From a checkpoint of a small transformer trained on Wikipedia: width 768.
Each number is 500 + 40 x the weight over the matrix's rms, rounded and kept within 0 to 999. Layers, rows and columns count from 0. Numbers have three digits each.

# down: layer 2 MLP down (transposed), 3072x768, rms 0.0371, rows 1041-1124, columns 128-159
# up: layer 2 MLP up, 3072x768, rms 0.0385, rows 1042-1125, columns 128-159
down1041:482541564361494556444537386521522453476556491500538528516470532455525497485475525509522507545486
up1042:470491503503546550567526515556525583507448469490465458468462448580512541458455457521502481533392
down1042:528510565505545502556479510490539489522488500512484511525508497506485542542519515459493528561477
up1043:430478464444495515484500469496406512495565493526515474473560452511533502516524500573479464526490
down1043:515511495422522465552589412530524494469470506518486504522565448473466466550551462532503480576500
up1044:541513476531517521503399457542413489499501542468485513492565453486467505487530579506531498529464
down1044:529489490469475512517520604455431553475482520485509491502519483536506506492537483473479460481533
up1045:544458538458567480530472451538486522473523587491505475493555509526531465493477420517512502472457
down1045:485557510515434445471430485441451447486491575520569486464473508503439464483493486489475484531481
up1046:520453403525539486564477463536468556534426528431462534452518473503522552499501548528502530500530
down1046:517432594462478507551534458516572515515503506357482471492461451561516432451487514527480516475533
up1047:490496489504422484472511423509507439537437516463490525484585559528466459518534496521520499485539
down1047:504480467505527488539486474517540531506504521559497498484497498468504555550464481503495516509496
up1048:487480588503470501549593417466484450542497427516538470618558468463496541397522394542546488497514
down1048:535495510497535548482380534490461505518569425544560442534495475500460478466488503447511385428489
up1049:520444564502481471560557522507500489510485491492453529479449505537453577515448452507506482568532
down1049:461515497475467533575513478539487504349585540537516459477506520392546559436561512511482485582458
up1050:481481459511468497554436433568490510526462496407486514448479550505513519459535451461565574509537
down1050:516453497549522492460457535489514471527499514443551498522443574431583495471452496485488638532414
up1051:452472439469458505531459527472478565414467485517488548568537523458506486502437518461485457515453
down1051:428423469461551532562524474445563499504482553474509538513470574429515495460517560495452504531505
up1052:500411484514486491533497435485445474545527472481494476569447503500523470507586520568544484492421
down1052:507499509555541459553547471537486505507538552510526463545524541504551441536543485540544416469505
up1053:524513470421503534543540433545431410482550498421494544478572466513447452465462538497493469519487
down1053:592475478524480517509500479588522433486539484509511555481467520522447516529613490450524459497521
up1054:510466498473546532438543488480474476511572536504478514522513486530484502554460604485567581473508
down1054:465486502529492552486533532493505506530486564490520488469514570549426490504493451492521470507441
up1055:551486479538497506483582458540475552518513537519463543455503451516562612475578483453522514563481
down1055:527511493562523503501577464527575541520489390481456516453419537477456468494509513496523462515493
up1056:407456420453472519485518458471522476496482445510472471484540423502513441438537556524484472516425
down1056:485565511491502498504454518453515486536524451452455436520430494484526490525503501536530489498494
up1057:530517500484499484542490525463496499468465561442512460437487503498476468467518486461497507538509
down1057:539517505508455427555497539532438504506498499480444435525532554429485481547494512468522518537511
up1058:499483430462463436541486449450529440510523522516535521452479511520483559478435536502473539519464
down1058:487465476553512504519547466462533424468541511521544449511573461543525506529457524488509444574448
up1059:396498484472433551430512453448498476521432499519528449539538603438422502517514521440520544541435
down1059:575486547523502516475476462503532426508475504448551534477450477562412460558573491546487517498525
up1060:466530425568448487462554479527410445502507508458547550491536458547474446455534458515528446572385
down1060:504514494502522506445459545562629500511553534458572526471499393526494540458543506541558478529503
up1061:500474474483499536505488550484465589507498505502521468491457487497468446503487421506494475583487
down1061:505526505516466462505470528531527527489472519455479506516551470509489501551574519491451495508531
up1062:487436380466542480552463516518417560484508485536514575423572554455438541438495492503563498508491
down1062:477399435490461486451521567490523570572466509570522541477508455515477539491464494541468468553504
up1063:534506507478516558440490500524508479476526516514427462443432536482498514525512485528527526521492
down1063:500505456458492458532471546519481467492467524546478497508533540447447589502466546496514523427442
up1064:524467504515504476515558476532446499475463537512584484459555547610540465475526492514505505489415
down1064:500478548505434529488477381533540473524553458584550501514443557464533561534468489482439524498516
up1065:479488477510456504463528514559378529594563497442507585477511486541513547403444444422527496620543
down1065:604456526482536541479477544515433523577473510582464532478475488477577493482483494465529432476570
up1066:499456475459453559546490514525433483508577470437438492559540546488509587450425603438510553449527
down1066:469504528517563464523490535425527415412494463510517432475467448520470477495586445447515479528543
up1067:507511481494427468437496485623470491473483532488492512498526500505441514429459491515509466466490
down1067:584490540516511497511493570485476536510451517520525444522508489495526504491557506522512449479505
up1068:485470499528494450453516455445459554567525438528461543609448466519495500456471439518550550487531
down1068:458594436461508487491558451482546509568484477498514487437480521503535557513479556445550482517465
up1069:478519438500527497415520514525503457540443484442444463496593434510469496492524466522556555524534
down1069:466513501476509538490428495492464524468524562495520456495534526553490551499531555541543558483494
up1070:487464503562444488485551528504527447500498518487493471451530548494504493412520469486577462512513
down1070:528529525480473533471503496515624418511481512549513470505512503435473425496522518526514525454513
up1071:517434453461529507470461510520407521541510458495493462432504528456536526463461515428529485485459
down1071:476533514517497502514467433526526463546570438530517526443502536504485539546514460526503524556492
up1072:451484466467463567495450531493501513522517433490499511523470461435450536509532520505488533514502
down1072:493530455524437526566475460497489534493532485481489438500493432525473498445495523539554532486499
up1073:460505459441518511522498530500548550503522496511448541473559523479491507525505492459467583510418
down1073:435546506485487471479507399508454483383510467445501510476492444516485474481460462475455516548490
up1074:517471523499534475504481470569493456447458514521490483511468450531506544557459538513468510500499
down1074:490516511418486481485516497471511485508528486445530431471534485527586484530521577486550527477492
up1075:451530556515421413551511510505453516545528449530534504411491554470442493440509526479582449521431
down1075:558565576491446447547518396538496508501531553467501467413495562502546443541554599445490508602476
up1076:431467451488570470530506435405471564436519467507510536532561484438481470461447477489607542517540
down1076:520477499468455514550518492557552432482506509497473502468534443444512443483504562488513510535498
up1077:467543511500504542524486501508523503525504479522540482512509543494576562511504514574523503429557
down1077:548444483529451531464516460487480454482494466495510515485470541473412536484487536553460478596471
up1078:483544516440544544537439498499498572544461468536466365540565500462551531447464579566476460507519
down1078:556498542513515508487469479482533504608436426447538522516486456575562544486481572585466450493473
up1079:468479448496516536530499572502480440477479521427520521509589532532560451501420496429481529514473
down1079:474492499497523542524465478502532474474582579583501560501549578514446433547492538500478463587443
up1080:528464539403475504473514510511465503436475482453523411478535506527534551492456501480532517547473
down1080:527505491489524504518533479497571517500429504444459432492472499541523487465463608552488478517507
up1081:464468522534452490528515513490452507478517501525513540413446540496489533480437514476539495473467
down1081:521568541556437503499482464523591469615532498477494550497401473526468539384510447517496480496501
up1082:496525454477506487519522491529506508511485463494477471501522492496527513474495497488511505528510
down1082:490514521519498492500467486486498521509538512518497491473491485508526495489533496500510514496508
up1083:540514506481405528530544437463524585499433519525511535452572452546475504449503513486568491491530
down1083:544565494449504537560489537461520464442467551526514432489538476455580580575467417519509603468529
up1084:451579469532495510463436500498462481457526458476480548554472505519533563485503448523531495476509
down1084:562517469521491469506514457433493460514507514547465432533506535472569539443508533586528483585467
up1085:504478495539433520536540523446434531462454488409498424528488484552562519500537476471462441581473
down1085:524437591494536518555498515509497482453492535514521506574530503470551510481407475539452476548490
up1086:489556506522423537484492498566436474525504516551494488462499450523535482500485471463526508506511
down1086:496454576461462518513517506419406482521466464476509587475576448538482478483527432503543449465598
up1087:473541480508422522547467477520520494474539507563589517513545507512489455512534486498568541564465
down1087:491440484501562483519543472493493491459491593514507505490576522540489452501548528518565612467558
up1088:574488523499446484435478435506516491547528457456429471590462525430537593479486530536452522520432
down1088:514547489560489503506544458485458506431491501515438410502403474542538445388482498488496486516496
up1089:426468504485537463406565532507471512442473455498487473546465568538551477499471535544479501560476
down1089:512534554538587427484559503526544540453556446471472496393444495525551452489386515569453587563463
up1090:513503570477466501530489493511531565441448518486526482522535516528562497418450482462563465499502
down1090:515429557498530486488553476493478457513456506415419480558520493407476486540549471530481501595530
up1091:546409514458535559470473481502481458498525431498464486464531546503541451478396482530464527538492
down1091:451458565474516524560571452480506522461451502487565498484468519481501436485506532518580494492535
up1092:525529491512418557501441458540443432446506455397460499535482480462561492543453491524494482485458
down1092:478466531410461538542464425418450572519457600471505435515516519505519492492452539476492538459535
up1093:545487540435539580536487545531532505531478431502487444497530462541537480381469492569559574424449
down1093:556512501484517553509461608383461482608513522571494495477424474470471414480538482461474540434509
up1094:422454550545468518473564431537445551508482500498546446499453534477467535491493456467470443498463
down1094:540487515508510509472528496488444548474523475528523581626459555492431565470533503535431452601468
up1095:448567484516512519469509482547420502541545462471553428541582504587500497506538508541504583466485
down1095:468497508502448498493500455556479500505471459545479490487552494510559524491479505515485496432467
up1096:553506413513551544388505524515515490538411429531479455468513431581541536421505431574563489559532
down1096:558506488483520566573477475442476505501453494513522530444464465550510546478530574478532520537503
up1097:499406503558530464552519462552547554481487523490520531459426435527482447412489575547463457510496
down1097:493468508453499494528460565533471551464502530480555507553466470514536546549493514538544516458492
up1098:471481435527481547539488535613517477547512529489441487502519477551503518487485525511518456488466
down1098:524491486561492530508509546553464509509448559457487458496558515535543457530550474507531436379493
up1099:532558477457462509470474480551459485361500481387446533441531483504502556502462562466535463571485
down1099:489595503474567422534467498561518534507467510426511507443532503463554554487551544415511441506426
up1100:509469485494488457455568472560504567468544464596511486486511579474465478442498525517529505535522
down1100:525478513527524471557590480522506561554521474533565488511479513467521532583520532516513523460543
up1101:511400511495551480527451494492448431412456604403454516508420421580530442496441492460476528569514
down1101:487481528503456506492529489513468493492485524416544600509428523605489502527456480494478546546498
up1102:588486526519512494492532499488444606538591508443444558530479522487577495520516631549516511497548
down1102:553559529529536551433505498461478535495500478459590492508518493468511462445540511474522531515524
up1103:578499533466499510455490498543502499500492515517511516488468492471549454472489493477513521519536
down1103:479529535498557543500581507408546479507518507543569481503483488532546457432466482509443525486551
up1104:426466375567525498462545485472428543490473516522574507485533452501536514422505491475513518560510
down1104:487501496500513447524424558502481527572515483497463516566527464479541567494465545481487380516470
up1105:435413511510559499515474460467516499457501492489430489503520489457486456480484459475564421545462
down1105:466480528487536529508451484490525449502506493522518466482463465493481537460472510515487479588494
up1106:541471452493515456573464503463431500569545523436399548531457440545531524433508484519502476485515
down1106:488499491582496485450429505495446464496530503516541449547543506560436494513522511611536489442562
up1107:542496461474446426502466487466444517482465443483490503462455431459515509432579494516582500531504
down1107:521489495487417510537533460437545542554465506480495540527606525436569562547549457513408480466448
up1108:491493456504456500562484510518509495502572510504540497525498454529467424415452393597468490517525
down1108:476509561480547548492492486489470508519492504513526486436513552511471450587510507474501455504476
up1109:485474378508558416581551406520512463547542470524469499563515452423452483512518444528521509501521
down1109:501473425501534525498454365555512430516449486483536527539493436498484554490458473494583520537449
up1110:441460439496483538514508489472448477487496465545484531509548575486461468500481505489531446546492
down1110:503495506456427493565459500516559446384504538515514462517484498485513400471512480537517493505489
up1111:497488467499521456484519452476534483622473422492474502537485514496564536489548493543591519491500
down1111:491580443528415483508493459515456497484553580547444552460489537508502525438497513487522481479459
up1112:548538473556548498457470494513508514481459564496560501483464498584540453498454491465534508582533
down1112:521487434522469513444548422546473486489577547515484523487389458528521464439533478559510517499503
up1113:470551485504488471491550454549490550490528474478494567533578440505528516485515481527608542479439
down1113:532463544430476515564571521553565529565457504479486511447479541430507549486608446443501454522474
up1114:522487504471469512462495497509523556492516424488534482523546426536505547435496434497470581587523
down1114:472466505449497560443508555490575495456538444566543468466592505567453568445509489508442499503487
up1115:493580395382433493514477453508509496458488461493511517447538504569500516426485519533555441538463
down1115:479535409413553485495490482540458473482487570475638518518501440477496547522465532519474452484536
up1116:486512462467472529562494494514487491543525445548519482554425460475463473493439494474526476495445
down1116:491517474487462495581560500542483452489493536477570431434450545491446448503479558559521469442457
up1117:551530470481557472518514462439468535562499573450457533528457498541539492481520483417449517515504
down1117:507543463417580597533525481449456380567421525486511537505438509513538503525545528479385462490493
up1118:501422430421498417475514535527479506541467526544482522528519481516475480509522539465574512506472
down1118:547559454519429460491538526519465488582519465515499456510549545520441574581525458451531499525533
up1119:526539393524499514504510539430438485491542547507424524520530481552551464491480478451628588491548
down1119:514506503498570525557536546505468460530536531591380478474497498504553382532568456509501464537526
up1120:535459468495525467581516424489456568496519484522467551518505468516494491409522581560493476519478
down1120:553512509512523463558554454501423527460511469438503387524488508478469540537539423513482421552495
up1121:487527550459500404493519549509489514520457525515475490559580490544434522400533403505500474558514
down1121:474537536542529419494528527457497449467536487561486531509502503473469451479534507496552490513550
up1122:517497469505464485520512419563512476482473512495484488533500461460522512447476557486487527602556
down1122:456484487546432492492551513482514485508462500538522539490527482492570509464548574537464570484497
up1123:477506520509437480509482484469468533506513562501490507497494478559488489413446488543445465480437
down1123:486497503484559496491483412512444489452547628459538496528510490528489530554579469505481550492464
up1124:527485504475533478453540441446386499490547438526395502557471501534497450431451550536562460514448
down1124:490517478553468506522539513523435423512480494554508472569412448495503484498498547499489444512556
up1125:491492495475502460471487517548550505530529484522505501521487512482464526443466474463539530524466